Weights of a small transformer language model.
Size: 11 layers, width 64, 2 heads of 32, MLP 192 SwiGLU, vocabulary 1024, 0.718M parameters.
Architecture: RMSNorm before each block, rotary positions, no biases in attention or MLP, untied embeddings.
Each number is 500 + 25 x the weight over its row's rms, rounded and kept within 0 to 999. Layers, rows and columns count from 0. Numbers have three digits each. The size before them is the row's rms in percent of the matrix's.

# o: layer 4 attention output (transposed), 64x64, rms 0.157, rows 14-63, columns 0-63
# v: layer 4 attention value, 64x64, rms 0.165, rows 15-63, columns 0-63
# q: layer 4 attention query, 64x64, rms 0.202, rows 32-63, columns 0-63
# k: layer 4 attention key, 64x64, rms 0.204, rows 32-63, columns 0-63
# gate: layer 4 MLP gate, 192x64, rms 0.283, rows 0-12, columns 0-63
# up: layer 4 MLP up, 192x64, rms 0.247, rows 0-11, columns 0-63
# down: layer 4 MLP down (transposed), 192x64, rms 0.183, rows 0-11, columns 0-63
o14 111:477467462559531505517478499511520492525576494495532512485519527503478486511506475518496454472497536511500455484478484437479518507481491477535461517523499502519505475511508482482502500475475525
v15 107:513513489514498486513505515553467483468486481489471488480489537506487509484506482504516436511485493481471458507482467505502493460475554470500531534475505492527504530475477539532476493467438497
o15 106:494505463486542493511489500503499484516509503489507514545516491518483510475500523501485515537487471527559439558480509469503534493541483473514511489511563471523481526495499486497564506484515503
v16 093:513496529459496504435468494478514457523461532495484513536449473476466536517472504493484507497507455516515518507495490496506502516520515523479505508535485552515488485470474483487482494530536452
o16 093:483468473511484526501539496520522499548488456474533471464500506503524519505513470567524483466475545460476471476528494501527545496480498478520500495446474484486500495466507524506485514489494494
v17 110:493471505516501496479481500501507465493450514470515458517547518476503493467502466483458457473454495510453503505540474496516514469519463559484499455511522473529493522492498471504495473503527510
o17 116:526505503489517548511535495500506519511513569534509488496484530449491491508559505502515515479475455480497510509514517500516519506523508526513491518508505565483475464479551470503481530527466491
v18 117:524537496529472445483516527484538486500522528494531519485470517489511484512473493511507551460554492505553477492478453515489484460477473458504466520503528503486474484508491500502504498475458498
o18 119:504504535538507491487417464461530486504509495486522505506512476519496524477464477525505494527477532479466443478492519508470505504504517493525488495512532500503500545455480509532495471479549496
v19 094:480491490491512526556486546505434475486489471534459499537476498455474468521520520495537466511483481463496468508513473488531469514536509472494530500522465502504531529521505513515514515483496495
o19 095:461510452498517482499500537503506511506514516462522497485469492492500499513512542516493514475486486507548511508526517469474505485542465497492490483451520458516493484551464459466556471501471534
v20 100:536500499481529465493480510507536476477534516495502523504466508492462508565490522525519490517468509497527498487529509527565489483536497463516498516497482554474522497524542460458517496484504495
o20 100:486464517532503451412465483532472498490511462502552497493464455483526507529518519516516530491481495509532507500544502499507499480475495475533500504472497476498509495480481506487499470504537529
v21 096:580496500537503455520520534531531479513502525501510514498496518535536498490508471496496541532493492526516508504467476501501465477482518491490524511494528463486460486524454507550505472484464517
o21 093:479503534493494503519469485493506461490515490495500514526479506532524523451520496477503473501525477513475461496490496489471530464523533477524495490538570489497470584483510511518475486518510470
v22 103:518466489497518494480486513446522537462477532489512513490452489534435495483463495486498496499526450493521476528465540482533453509507531499509479534506500476501507531460488501492483484517516523
o22 105:510514474493445521494482498489586498515493420452544502483512472478496461476519525488484466456487494492504478535504482491480528475495502487521509500488492503499517504493493509512490508459526503
v23 108:480504483531465505489493500534516510526479521486476452483547522464481540522467518500506507498478545492483481503499544479532514464504498519500495525486444492544501511530498475476531557481525529
o23 114:543493514500519515522490485461495528491455505507496549491460500525532486500506497549517545545521485505510529534497476515492500482523468506512476477489498567518506440479477527514502522536493513
v24 116:561460496444477516506483496504496533555504524475494475487460486518509492553484536519498509478469448481515515499471529486508492541516515522532542491511508487495512497524527499520467505518473494
o24 119:457521505514513490514526537509533483464463458520505487473475536500498558532540540509488450495525535484548513498477490505480517506467490509519536492450504495511499472517505499516481512524526472
v25 111:526522489488487505560533505466481469496532513520504496462548517490463519496481546510522457522501473520484458527481513502526509472509483437501486510514510498518534503495509541497541475494479462
o25 110:492484514465516506490480509468494499477476461485556529507511497522460508511493511528492509499437460584517436493506508525479497511526464504494512490522521492522524498538483478510501472510506515
v26 117:507528510535485465505517514478541498520536549506492477524493524479527495557492454506497511499509512568509515478493512497481513480502452517527547517481519494501509502458539516464470489475489532
o26 110:526455502479486486454462502510506466496529518499504515506497527529513504509521489502510515563502495458521528456480528500476492483514544497512518477498496575482479518491528528548480466509514473
v27 106:479536481524486552485556520504539480444461521474480502498487510473480503498481519507507464486457498499487483504493505508556532524487449475499518527500505452514544478487528485478500519502487509
o27 106:517487517486513456467470467485515525471516502520519497474530513488462480523517488550507501509480445498535446528522494458464486497483503481504488432477517529490504470513510517496541531513509509
v28 104:507469500529524501509496485490478519538552474492530499480502483533507480544481505504496575532504495502493499483497548510543531447458517529495481453497498487477514500506504532499525525535474512
o28 106:468507500543484453509509514507476513503441478507511504521500545500471464500498517440496457511520524521493558481495474524504500518476473517488455523539523543479507523491489488508456488485495509
v29 115:471475507447483463495490483498514499538496469511538519480492525466485474548500486508485474509515574567498514512498497505513498519537501517472515501452484509500486462462500532504487490493479533
o29 113:494444484470513496480525471512476494497535504535465542529486444516500485532495513547454501493495517463514543472475547514500518488497488529518508481499475490506518547491495536499462523479501481
v30 118:498562520492459499485515525490510458495488493532529508502472467474511506509519495515527436484458488526510480496480489496500507520457533531443553486521484491472497494513508531465482465502507481
o30 118:484468474505499478523516516526462472484548510470515512520519503557476525503508489534478498445480501455509438487474496445490499528476525476527475448480493497504505477481502486525515489505494495
v31 110:500536498528475519532489529501515541520475534490561504484528529463560518546494492516494497524504515528515478533506508529501480505500509503507489462535557475505476485544522498507504527531506523
o31 107:508512528533542464502516473497526499473487517514475522486485536503470500519484517562481513461523496498452467492463510535472512479498534514513482517547517534454502461516452504495488477487513484
q32 098:516488521524486503503468500527483492522477479490511512480469491487565488449533510525467468510543500526499532522531494488477515537507478479501485508479487507476527453478533487502557442479491504
k32 069:530468507492455513504522531470511500479473504495516482501478493513490505476535508497496583505490509520518494511509539466506512501421501537474500546514505485515502473490553529487485516483532480
q33 079:498490488464525510499505487490528503478532494527494502541541496523451527512497497479541518496483481490495489490428503525542492509494526507488518504540499503501505539503425515518457549527502520
k33 079:502560520511520519522474495457484499517498517505475518491528511478503450475477518473498468510495519485494520560508460525503484502587521496532496487482494518486502490520455454515486503499489516
q34 097:513500534543467501493481487506498504532481493489524496452477484486556501470535494520465480513522480502489508536550468486482495519499486479522486508474502499481521433490535461491537462472478468
k34 095:522441492516509462540497539465546521502493507504481481525504519531474503482525479552482531511499493523517509453495519466499544520455501536477516507530515500531523487484515511513526495477542523
q35 090:496479478471528488483520529479549475492516496531520507556497527513472534510444508473536530508487472480517496498454491527538552483487527497495488477534509508516489508473478550509487533527486488
k35 078:482571501487477542478471487535484471486489494495517476482483496492506498541496494475526533511494502506481516499476477543471425451538473489505499482487490553482489524503527487499496516519464499
q36 082:481478503505488474541519467513476470516482476484470513477513547475532491549460515515497506461512501457473501476500535496500459473545515503508491509497510501502498486508507446497509462444552486
k36 088:505470466559548502514506475477506538491494460486497500537496515520477570509526503506519489499504512506532499522507528448505542524473462492478541512495518453530545498499515490502503494499503476
q37 091:507522507521549497482509515502488514544532532489504502495510446557500556478501495516460469513485509575528504508470503504493515507475451522490485512474475467534505528526478504516499522511491510
k37 089:520467560489499535465516463486466489498480532547501540476506469473501496497537533483475499515495544489461486508522454508511501505539495481517445482480501509472473495482521509488497453481513508
q38 097:473492489499519493487523500469521463484468473454477476510516538482521457486476521491554566486517507492483471468502527465516435496524491494491483506493504502489522513485483531472532510473543506
k38 102:466508490499519550481468459503480482484500509496539496506513466502464544489530462510488466522481526498532516531465512523492510471502494461522539503472487511554479526525535476462485481485496543
q39 103:475485487466513516466506477520451488489504494531503478515499499509505465485521497463536530504496522476495526513456509526507493459558521505504503489541489478502443554484493547491477506525491550
k39 143:515536482494468532499510450500455485494510510514492449489507506481519478520493490458553501491500501468496519493502510535506463468529526485498494432485508506500448503480545503455510523529478522
q40 112:510467446515524449487512474481556520489537512524505494527503519500483528518454545470522519489479477496502511510505526509542486504502503516476474535542512517490526501451471507527464470495517475
k40 114:469537488452513516457498477524518509481485501509537493482496471540497491475505490489488494506447512570500479520478470535501492483533441497494500496482534549494476533489489498483470542515514495
q41 107:503514485488493499494514520502508463510511486493490500511483514492477493494474550521513523530488488493466523452504523518525510483527553495472489505528555475458550498491497471498455473536532429
k41 111:497481418496479500501510506504502529488532492501479507540489513467484484503457507490551527502479507499515553473491542547499515504511507531459514498526517474479493489530461493452464498473505505
q42 133:528476487531455512493438496530552468482485509461489526525488497458484489532490530479497501507482500502497503467483487503498525468475550498468511471490543497473495474554525494502468517497519467
k42 119:508484516505500473538468519553526494494516470559472522536509528492489492507472506484536503500491500438510503444482523503513466500459503529504535522480509511464505545518481478496473522465486497
q43 085:482474511505504482482508508534511542499516506529526530500501477518521534535495469492494515508479508479455432476526533522519464507494499501526489501503464511512460514462470471544557513523468534
k43 094:484528490470502460509503530468526534498501489528489482484491520481503498509506503463509524467513501488486493479497544515529468540531501476530470459492450543508510476428521516505500531552492486
q44 093:559563507497483492509528524516493481532493502536486502475499472483524502499466476490557544485515497482460444500485518476509465478491508536510519494519502487473484523478509487540524511490452484
k44 093:517509509491473480507477549503516480519484496488460534488488536470492483532482490470546472483538505487478512490507558538552460503517515493501509471540458472494530479470517512501502541516511469
q45 087:534482473507517473519438528526515466518478518472523498513533497533471545473465515507487492500477448488504495469494485536469497525485507502480465487508491446540476476529473494527501509481489463
k45 085:457473507491511471461491497501472502504479445500517518487465547506548493487467506464526488482446491448509493494535468478490491514491471535522508487489489527490487509515503472462490544542507480
q46 103:517504510502519499544460490539514477504496524469504498488507461504436543463495520533496506476486532484510473486451466502507503537490515533558483527513509508518492489572511482497484495483504485
k46 101:514494464479488495532476497518482492559503463490517536457492515442524501479488519477529508533528478486541501507515478523528497527479500526494519484506499480490450562512517518470505547530491500
q47 107:505526526485490445534459459517505490512483477484491474521518459447460487521531528494469467506498491516479502538495444491478518506492480485506516479488473443524499516502559502486520486499490503
k47 111:538453548508517519460489481545525505512481459497473505475512492492482542499518480516469478497498514475522518487506469488523552507508484466524524492500533499500484568529554509517502530501493509
q48 076:505537527519495547501495481534432512486518447470526485469529479505475495476516484505490478508521502514468499520542506460530509498524490482500473516506510515425508462496480469513502466487490482
k48 100:516450480506494459534481500501516514497504509502500498508492512528518512454560494527464529503504499506501496476491511456462556492444508532497495512512521467503534463454478507522544499489540495
q49 089:507491484457537483498495527492538504482498558528495495552506526513480525528461515479548538471474516502523468493460508520511499488479512493470511491535506490551484532484497545501473541521491513
k49 084:454569511472467557463501478513487497487483511489508499477495512484499488527491512456536487502496498487498531521506481544469443489542483486489515491484490543489489537522489473496469532525478515
q50 062:536523491525459503520483486545461513508473426492500523466486444501500471460529508524471445490484512518490523504515502494528479504502469510501520530493480507463502485500462462489521471499514492
k50 055:554462525513541479507503516439539510507514511489516543530534502498516487491489483508446505516501513515478510484515497493509529538491546511507496512515515470520520449483509467530502491515566511
q51 074:511502535528509544483497508517470483516469501498513500455484485511536504480498462519474462517526488525486509541538467492452507519504499506522471537461498515502499437504533465513534479478475461
k51 085:528456482509491456553516546460508506519511487483496488553492509495512508505519517521472554495511463493516489457494511462477537516475519518455489494536518482504539512486509515519525488481546508
q52 094:517490515526471528540464469510485487476481482510505494478477503481556502493542478550442453525520484499493505509529466494476498508534485482500490498472490487480480446480529495490533456475478487
k52 088:541446489521513472529511521485537515524483487487473500520499520493466477472498516556477531504509473495520499464517528457506560527472513532505485484533517488522496492524517487528524495481553477
q53 105:495460483465523482492552515504515498478492505482493490522530514486473504504446486459546553480477514468488477473473536495539440482516545492493521500503519496499516537505478510509501544499527516
k53 099:461532510494492523470492456519455506458494477506524496495523458520497524525490481465496486503479494512516537563469505541510474500521461463506516505482500502541498524494553511461478491517474475
q54 085:523511491507529461525465512515504463516498512530479471478501547499509514493447528479551524456481498515503483485506534533520511490515532536460520541508505478487476506513437513498473482521493465
k54 086:514468513503508500507529515515509485489504508504492545481502500499485430533462517463505523523528468478494533518508481484478492528526465518481483527506520492425504491566484483500445494484502508
q55 121:478499462460491512479535465519517529478489508517485476567515517482488473479499551461527531484511490488520545495473497554535501497518507500518535488518489529490512527484492548482452501519491500
k55 080:535477507494510509495531511517491484458479516515485445491487522532502497461474482444506503520487490504480559537470483523463514477552505469494468504510488476469526472453480473520502472498521502
q56 116:513492484498511484491487544505492473538497466508472499472511530481525461511466522490580520471494515479463478472512526505527486459486531533484533474542489493512517503495462514508490509548506467
k56 114:499477470495502479485485553473533488488477489488494526499481512539504437501471529489529474500478489505496510484508527491479526522473466518467498558516517468489517455498433459502488533492497491
q57 108:484507512536492503517512444501506510504481537498508463537509535488499509500471489494481520493550451476485561539505462515471478486524478490487529447504494475470491520464539473484477482495524505
k57 100:488463545548501500463522481520534483474490485487513471502499474568491483477500492532528451520465502516510511530499503521422509470546486492511501500509533469493504481486501487485517504488499471
q58 103:498503506529489526499478521503491490463476458458502481502480543509491482519485511539493474501480499490501564529522495535503554491542492521422493502496530491460519505503502462494510495519529463
k58 114:473439511519473487508506470501510514469558467505517513547522479542487478521495511509503482521501501538520538505495495465428492497485501509482506519493533507516492512554510473472525466471515509
q59 093:479485511495503523458466486492511498483578483514468526545530487441495495470519488566455489517499508476498503520519475482527516505496543499539521482521515492530538499511511519493503510516499520
k59 096:465492487514527489531500455485493529512545447487482497489518523464491527506505544551490518502506498493499518529509512552533512451534515511481529491527525511479453549519519487486485464510495491
q60 093:466545500520491486501483500508496480521487506482530456494487476526517518528478460479499506472499455479489457507486465524454513455524470496460501461451487488487489510528538486533530537506469487
k60 098:525470555531489500489468524517508499512484495529460472508505515535541469531502452471524480480505500453503483496483512466498478519513494462523499487474490538535514500448555527483514510519521514
q61 098:514508513481533479510478536505538465506506479481525489466503498542487531507445466572490472511484501479484537480496486479491510519502494509445465529521526462498492501513524448485493527480518497
k61 101:482519484520496515470485451471447541492538462479536533532525509483512504545505501516516458520479506499533505519538497510483471477520485509481526481506489498516468519531524495446547491533497499
q62 115:555489518526520488525536524527527486524510505555475483499492524481492500461506456503520492549518498461472502497507521502520451518488519505523513533544504490483505517431520523473489481499494531
k62 105:555510482453493501489489515483513487463496488477496509441487463482494475475487500529517494536505509509457517504526511516499489456566494522494480496522461442461504474490523493499508535516473482
q63 096:504514540522483517451455489488545492472521480515498517499462513467597491539496485510533492520497504496502472484511490534500500486519482517504492463500466488498496479479456505510511542497467520
k63 097:475497525509514474521501483488509511491513485503442515477529553540454475532492514474511525476522495454508484493479507500476456480529499508506476506505475570495518509485520495498552468509525545
v32 089:496486486525528482515543486517455484484495549507548505502508470491503459504474536512501524458508493511525495501461509487501494477468489473475500495560487442516521510529512517546511507478445493
o32 085:482520541483480486474503528488527511476504482502540464522492546511469580497513481465538498488458526445502481505527479502462503476499482521501492491503501456499485487469462501506509506527494462
v33 085:516508511517534511507497486499477532497480502509475502501516459503499484476445534507499509548482507526550497506499507513499507488531514507514552525406506539493502485481483490540510515544485535
o33 078:528524493451502511494517471507536456511535491459498540465499510528537482520465461578511528509494506515547505506528504485526515526494504494494486480511547490513482472488513511487504525483494457
v34 097:513480518498514511493510480480490494490446511502526491489504499503462518447498536502515491493466497500449501511538456510465455509486536538518521450488453544544540505485529482511467506500502489
o34 096:476512469494503505496525487520453527515451504497467496479511493482467525520456497544511468482485503494564453502472503439496500513487508503480528491493526502473493528477479530544526532464513500
v35 076:494540510478455472497504530492489524483509518483427504509519494496516480562479463505488549514535459492535528482499513488508482466519440481505506512505486498504498500550490516497485499519522541
o35 079:515498517530513514497457538478572477507534493499498494503485516550517465474468512475493490520488538490452517529516510504545486503541526461504474524492476546505486503474506495506524463503505462
v36 117:545483479501470510475506539487502477501458526512538496545508556485513478491500487510498497461517493434497501503527475489507498498479473494488486532526484450489544515506514511480548502516443516
o36 114:476453506521458475514500488474512545516495484495512465481496510506499522510535522455530510492485485530489499452521513521504484449501479561482498513493489514501466502454455522542518478523537522
v37 091:522490557497481485517476504491524501445501534450507524484481464454522473521479527494493514484529449536525495525476482511492511498511534465492484486487480524493536492519484527512478530520476552
o37 098:466488514505495535516490507473527499483539488510461452487518470510480524503476510503492518536501526470472401527510498491515490501512519523484501508474481480450506467476503484463507490511492451
v38 094:516494539489469497535469529491503454441472527438485502507456508544450503528488475498492513508499486494492513520518525503482530526496477471533480524514463530522520482506483492527495505525531530
o38 097:472505491519510499484498532475555514482497484493477492499529452493523500476478535542518457524504497516465420486507515526533475482511545500463497483477493515480534510486521511479543510503491468
v39 085:523462473486497485537540494559535491553503560518464487491506505488513486515484492521494490517506481464522507481457520510527529481460533510494507507491498479511485465449526479499530515471511533
o39 088:508534499531493516478446487474517495474505471519536524486479531543474508499540499437536503531526488491507487464522461468518511494502501531511506484518532470522531520553495514489499525526466515
v40 099:481485501506488522535435502507491501427486480481502491507485517502465468487499505486511489502502575492484477486528502509468538512491527472507532532510537535518518493522493505555480520522536492
o40 103:512508494481501468472580461479507493479500517466483511500524407477521497472502527540488503513479493513507488509534528474486493459535517487493477464477465517512516506493500473492512523493509487
v41 079:486510557535504486553544485512516465484532471459487519537467497516538450514529527491484506493474506491534508502503479498526515486496558509528472461514486522524514512554491483506504501505488502
o41 074:479508463488509493513466520505508485458524520534508459480508451510519499496442473437468514513497535483524475489496533494446445468497483508497482494494503488471528464487529479490491504524519507
v42 085:492556471477474480495469504547480482511555478491506473496538457484526512519502513522500483457530496500553498490477523504521511455500462518505473500553499495495475484526487492475527506486490453
o42 079:512500531467532490487500533463481503468505534522532490505485530489466507462534486466531521514501522526464548509517476491506519499490521456506452523522496516526496444511469523501498450513477532
v43 083:487557495502510493516505533470484504503458483502487492548507472490517481473512502497485517482471461524542495502530506496473487465515513504517519506505516450466523521541526521477451516447449471
o43 077:505493498488521431475475519537472510508541529477509482541474520507496479523477527492495508500485515465528532514502535470459516566506477497483507520484488496479449482472477511513514464538501484
v44 074:463500540499517496519562485513518490520508515525458485532502504489492491492471480491502551469456506486505515499543485475488502488480487528506567499529430500509481499486510453509482513473486527
o44 068:526523490492546464508472514502488502523442508491541522473459501526529487532478479491518430501488527483536489505496526473495449491566469513498508481501511505518483525519503512520516525519489492
v45 098:526527530495495512482556502460510484488485481499443489560489495523494518523504472519507516501503483490515496484511527513472481514491457520545533515446511516524500504508498535454448491491454512
o45 098:535515481490557480501490520510501485534527521465471548466513520517507477502492508474465480477498498490493542536499551498551489524480459485467505511494493547480526525488511559492521505497510494
v46 097:545490518501497504514480505513544482502473496464516513446459476533439450487515552497499482510528530511548488530480502525477513516502518491502485520496503531535514453494480527511496507487492538
o46 099:492519489458500503515480462493511507433539457507448497502513437493506528485523505573510475521498497476497498491521502501518496496447503526494480484509497506464538473501498495471515541506485487
v47 098:475495532465499481518507474515513530512501466492500506477471460461494442523474529487493514524497530486540519485511500499514550498510508526494540447508514554511520451520518510500511522493552519
o47 098:499473482472518502503513476499526448447509504532463515476494455526506476528462480494492467567487539497532536530535500476490471508470495494535485489486481497529487503532509462520502508516473510
v48 095:546498516502508469531518527482501496523454504499487487501470502495473511475472465501493553505533519488552514451521572514488505536465514503491498460489511498522481486490529508466486496503513553
o48 094:520498484515511521467468551506522469433511505471440523461486466546555498517492519458525455464507476491505528504516494495496495509488486538515528495498507512509514517520477494500522502472474504
v49 099:526459496476480542477493508459492470480437485519485537522477494499504479505535522509501473551518555520526501491506513514548468502514489512487535507526525489506548487480519508481494511504451523
o49 104:482452477484469491491531440518504511506538512510456541490532481488535494531535474469457504490468499474497553541512533502508476490486517497491488452514500523512496472511510507543522501501526510
v50 081:493500515517479501490463499533485500490465508472509495441486530482431526487484489503494542503479498511516487497519494509464522513477476510519501544560503482490512493468516540497494516512486419
o50 075:469548505463500484503535505504504524469494485508492493549522491501485503510512512559538461505469471513480547509507488509497519516521485533459488464508480575496456519476513529477509499492495523
v51 094:480518470491513461480493445522513500535485534456492491496498432512502491525529505472499465523493500505531475480492507484504514469526489507489480495482530526546486465472505498461527469485515437
o51 095:527459527465500499494457507502508467483496484525511515513513490508446482460499502509492506543518509483484548489486477521469553531467491469494503512512524523461478468553542497505472535513499531
v52 086:491537502527520475496546492476513470514516501549525515463506481506510528499505478495490478515517510497497494527478563458485488503557492478482482527543499478448515503474533478483463476525459515
o52 086:482457502505523528493484527539530482535488514499508478548484543507529485540575476515514511451529493452471445476468515529501497497472480519514489510521484500478491493527500492504504510487492498
v53 093:472481472484464515542531527501468515493477533498510531504466514515524493497510452504483502491526490453519517506510489508443515525484470505480453482584472465487491517524512523478508513496496485
o53 087:463498501548478484479479516479536528476501487488504464510508479453527482525471513468500469486499523509457524489536465497493474479493501549500525546502447521473473506525502459528504471521528511
v54 100:506531481481502482509525476552475523502479494485503508471527452470506544513548512495500497528493506455502501450455506505533493504494470489503487492487531502504535493475499452498506450491547452
o54 102:492503537496508523451471489508490463471521480520518499530504525530497499480506476445498525522489524521459503506487466488488546467450493432516539493490519501509478539536511522510490512492504537
v55 083:495493501509477483496494529485501529513474561488512520532536496462514550481528460482496515482479490487514553493514492489512525501512444469526514521529438493478501476517476441528503507488511507
o55 078:508491555506502514507443526486462497503512496473520497520497483539521480511464508506502484548465519528471478471499475520511473457550535513503529494527522491503436501507486491519534489534516474
v56 107:493549496499470519519496509516471463470506506495493507512488496432508499516502499497501485463500541536515512461505489478534543496492477539530519477545496523515526504498531488445559517510539496
o56 106:506449491475507463485531524470481495481468531500474519492523479523498494475501463443501498536494525510474506550520491505469467475508492479481469480493507531532480479502525454525528490510489563
v57 089:468501526484542523528558523462500517496496539523506523487471492487510529464499446491487497500475507501504516488504538495539511515518442500451477455476516505448479500504489484480482491525489531
o57 086:506463504538498522505472534540507461500495526488503505460523499515563489544509489516483466463514507492461483526524487523491491513461491521514525504524466455491459543511525449486505490490525506
v58 089:548478505495517476518498471532531500490505471523547494441564462521506494449489505503496451490471496484444501513490483504513469476494531485482486487505505520480479484485518476514454515477498517
o58 094:480513515525512568478465474521468508516483521504535467523462507470462539497534494525506510510510482491539472486492487445494511512471508526495526517528495446476510504502465547485518525495489482
v59 087:509517472532496537503507523487511478422466499532506510545498513536513529478507488485511520482521537544487502486520457478453499530481452507524498521562522472486494477486505482510492509496508511
o59 082:475470524495497463478512526492479552528474526440483519531489442459531499503493471514473478473485476470491486531523493513503511457558466491468522489516483516534526502496516504512512501501522498
v60 091:521487478518531504508548482501496473566533512538509509473508481505549462506507506510491485520500512422538505487475509480526500470534505480490510540514465517503503488488510472477521460518470479
o60 092:529508510481501491501458465526548485511509505518527472484490558528513477500534451454514523508496500509480532444488504528495485467457484528533479502525518498494482478544510505542505521493498535
v61 082:483517526512554494473509490498487533497492548489492535479505460561490504552498513483480530541499506504521513528493560485509489501557490492494518507434490503487519479467498515528495488514518508
o61 078:497479513485507515485461521500550454507523441505503507512499535510550486532469477552495501518506527474478472524489544562506534545488525484532499470509520495506493492509516499491498528474505483
v62 114:460521498514478487499475504504540500469453479510527503497534483469519530512525521499510479468493477501486532511518440482476495490504476518502492455588476479480528516532505503478499538481513516
o62 113:453472516518496511516497522506440526526465525514497476550481471463481503529465495487493509536475549472522494514521494482517474480527500491478487524493494524492457515471460491524531452525485506
v63 080:493486490504494506528513506469487492510556532529537493529497514441551484510474452507498522528478486496492523508527476491516474504522488506471528527534436522481492536536497464529525520525500503
o63 071:479477499509480500531504518498556513563481547486515499463504530510516460522474489489488483501503522528522500480511483497488457454550547494535479499491467485509441467512506481510504491473491485
gate0 093:518517470512478445526515508489467525499510465470479506517523482502501524447468535482456486513464486523501521481536462472517484518484469510453513482465490461512485481540486514497515515479546485
up0 089:521507509507467473473538463498448515480480513493457494543521477498511543557469508479469505487502482478525516491514517506524519484535484515509517499468487502530477468488508446460518534498541482
down0 091:510532482507489516518474491468523499479505524463518488502512463487523479512451509500504514491419496542496539526480541502468494514553499486528516506524488492510506561505520546470508498514500473
gate1 090:521512476481493460526507515483457459521510506442475464550472461537481505517471505513507489543530504514539507442491515453496486502471514480495504490492532480532516521486507491529517487497521529
up1 095:535509521474500495513488464489519512540511465510477500573478507509468536493502504494513528507504507483477461518485491529539553564507501522477481520552466512481480484516494519485473534512497508
down1 098:475525461514514518506527514515522500470477496516496516532440541515455503455557478513517530513486507513503434501498537537486523515537471498502494506518492482489501498543479509536523517498501528
gate2 106:507472485497520490541494479502500498526497529450485492511503469551466487467503501529485524483569505496469498481505532468480509521531513495535520491527533478489481494493511441516504546528458479
up2 098:528527509459484505477459499498522481562498545459480493514497487516500473442489537523491508495545479475483496505491478478480529522509516504495563471513529508480489530505515464493492536491517464
down2 095:494499487500455488473499461485496502505472496505468478465445487504492485561500524459466508485517478495464533478497506523521491482544490514475509521522481502475480495497581518501486531511482458
gate3 099:565513530501534471525479457473491477487535479453512520517521484562488491461513489474492454529503503497462522476495498522529502493507527458528486496531516492487504534464500500498512496479533490
up3 102:503523512524526520508467503472507517513530469529589537503511500522493534507515493479512467507479501498476527484495481511501482521451515534517467489487512517525463505492546459481518544462482504
down3 100:498485470527469479486511507504450509474498476470442529499540507550535501518506497485520556514528517517520525520508493500521505506526522488496553481523505502456501505544504546511496466513509460
gate4 088:493519492529479459540482506486496455526469499505520475474531483517479497504516506498482468447508558495475497459491529450499510511477472495492462508510511455472511516533490475480497510508446463
up4 084:539472499490525541522512465533458503513495502512467574496486495474494497521464490522539554479480494487522543496551494505489476510519503480523522516531491512491519505514513503496522538452471507
down4 084:465469495485488533512473480487498507537527510570485461492484481485485500483491479525507505507525499490513487537549503492491483469519478527463460452491494498501523502433477459513500504504470456
gate5 108:509505535501494554501461503485488541519472504519497487482516485483523479468492471496526422504467496545475530491520477501473446531487486528490467537496511509532526503460515480520502472505483505
up5 102:487472490499496482469475511480536519511495481504506511512493502498467492524502512497514516494486457433505493492511529503502523502536486467532563521522540469463476497485442503488458474528513556
down5 105:496492520471534535494526535483540479494484522481518510498485484466494495502428504518471456483493521497504456519478519477463505530535502515498536500472529522535449531500515533465493509488517529
gate6 095:523474490527520499532507485475480595515477464501518581495482494493508471530479452532517483499503495484516493457519491511491507515481517512496480525500492509480492494461504498498555502490492503
up6 107:499490465517519517494484530492496511477542495535541509461511517501505513500520474520484544503460450525478491491527508495468471479529516523521530489509561522496487479476511456532519481534463543
down6 106:524499497480494460517501480468500513515463495490500515531485502528492493480455525478503450524502498480534493534516481544513459500449489498508467491471523527473468473492509526438535498453496468
gate7 108:551498489487488501446503502514521544543505488492491503513471475491519444508505518514500529541549495513488429495468521489489457493473521487485485484500496520523516505512463498509506452478499543
up7 103:485489515515481528503573523491530486522486494517502506495543515524519472509486500513468485474509515469525556550516505487482519470471499490481529538503465487537567491515497494481507530541487488
down7 105:485502530476503495516470515488488486497538493477500573526496488508480498487473486455496515478483524501507434495477486501519551514554490503506454493525476478455491518507478466525473514522519463
gate8 099:468495554513499505495514504528510524524508447494525523523492451531497477503500501524479491477535498504525510511525464489481465519450482464505533533504441504531486528530495504510534456494510465
up8 103:535493567507480481512480464523500487497510513507517523492484579468460546550522502487493484461489531539495497499503500474508517533530502473528490494493505469529506526504486497461496525507528481
down8 099:481514503488517511514491478498498467512502464527525468515508455506545453510524510562533561492532461509493504489494515494523516509480501499510561499490510503516457529491509511521540482489452530
gate9 109:480483491498476533500443524540496474519497485476504499490466478512504542528497513563490485466489493513461502475547503491560478527496451502508487505492488526489500496501507485545480481477453465
up9 101:475494507519503505484480494516474566486482504512504520445488493502456467523489527536532508508471489467523497465503487480482489554553503465507520470533563508480475496482516488503515505486500465
down9 099:488482497444494507492504533532486457466523485472497505480482476466488527497471502508484541460482484493504504518550495488488453524513521492509493443535466513500485530526461475499454482541516513
gate10 108:500501478456494516531517507498471499514472488508541523484502483488530542463544489540492517534510484479479474526524478472489502460439474481499521507447479463510466524485487500542484536483509491
up10 108:514540504501492500461518501590500495528469498502526471460523486512479541461502529535511499480513498505458503482528469480518509483501448523532493471469509521487474507499520482476513527499519531
down10 105:511477483482508465491538495540485492518500494538522542494520525513526492465529505536510500476472495540507490524510516513482492459471470498493514522489519496474466552457551472510498435511514474
gate11 107:505456490530475490490472502524548523559497507496472538513519484498495492487469506513490530518514519549465484438502497508482450546506500538512497509526473504542492502484518492509519466491519543
up11 104:480469516545477487477453503526519470478528495472475495531478530481523488566479478507496469506491492479513499485509516510464540487510496479447497519458494506487525471497519492508517489502564456
down11 104:522482527507491520494430482511513498524523464481482498463501464502504503523541488483511510446506505508481460490504536483461515518451540467474478465485528490476478489539483527528514494508535484
gate12 097:500518533545485504490462490480500492498518556510462499494513500516484492467469510530486545528484508524484477507481462527502540476488502496516518462512492491523531475480546469468556512473451520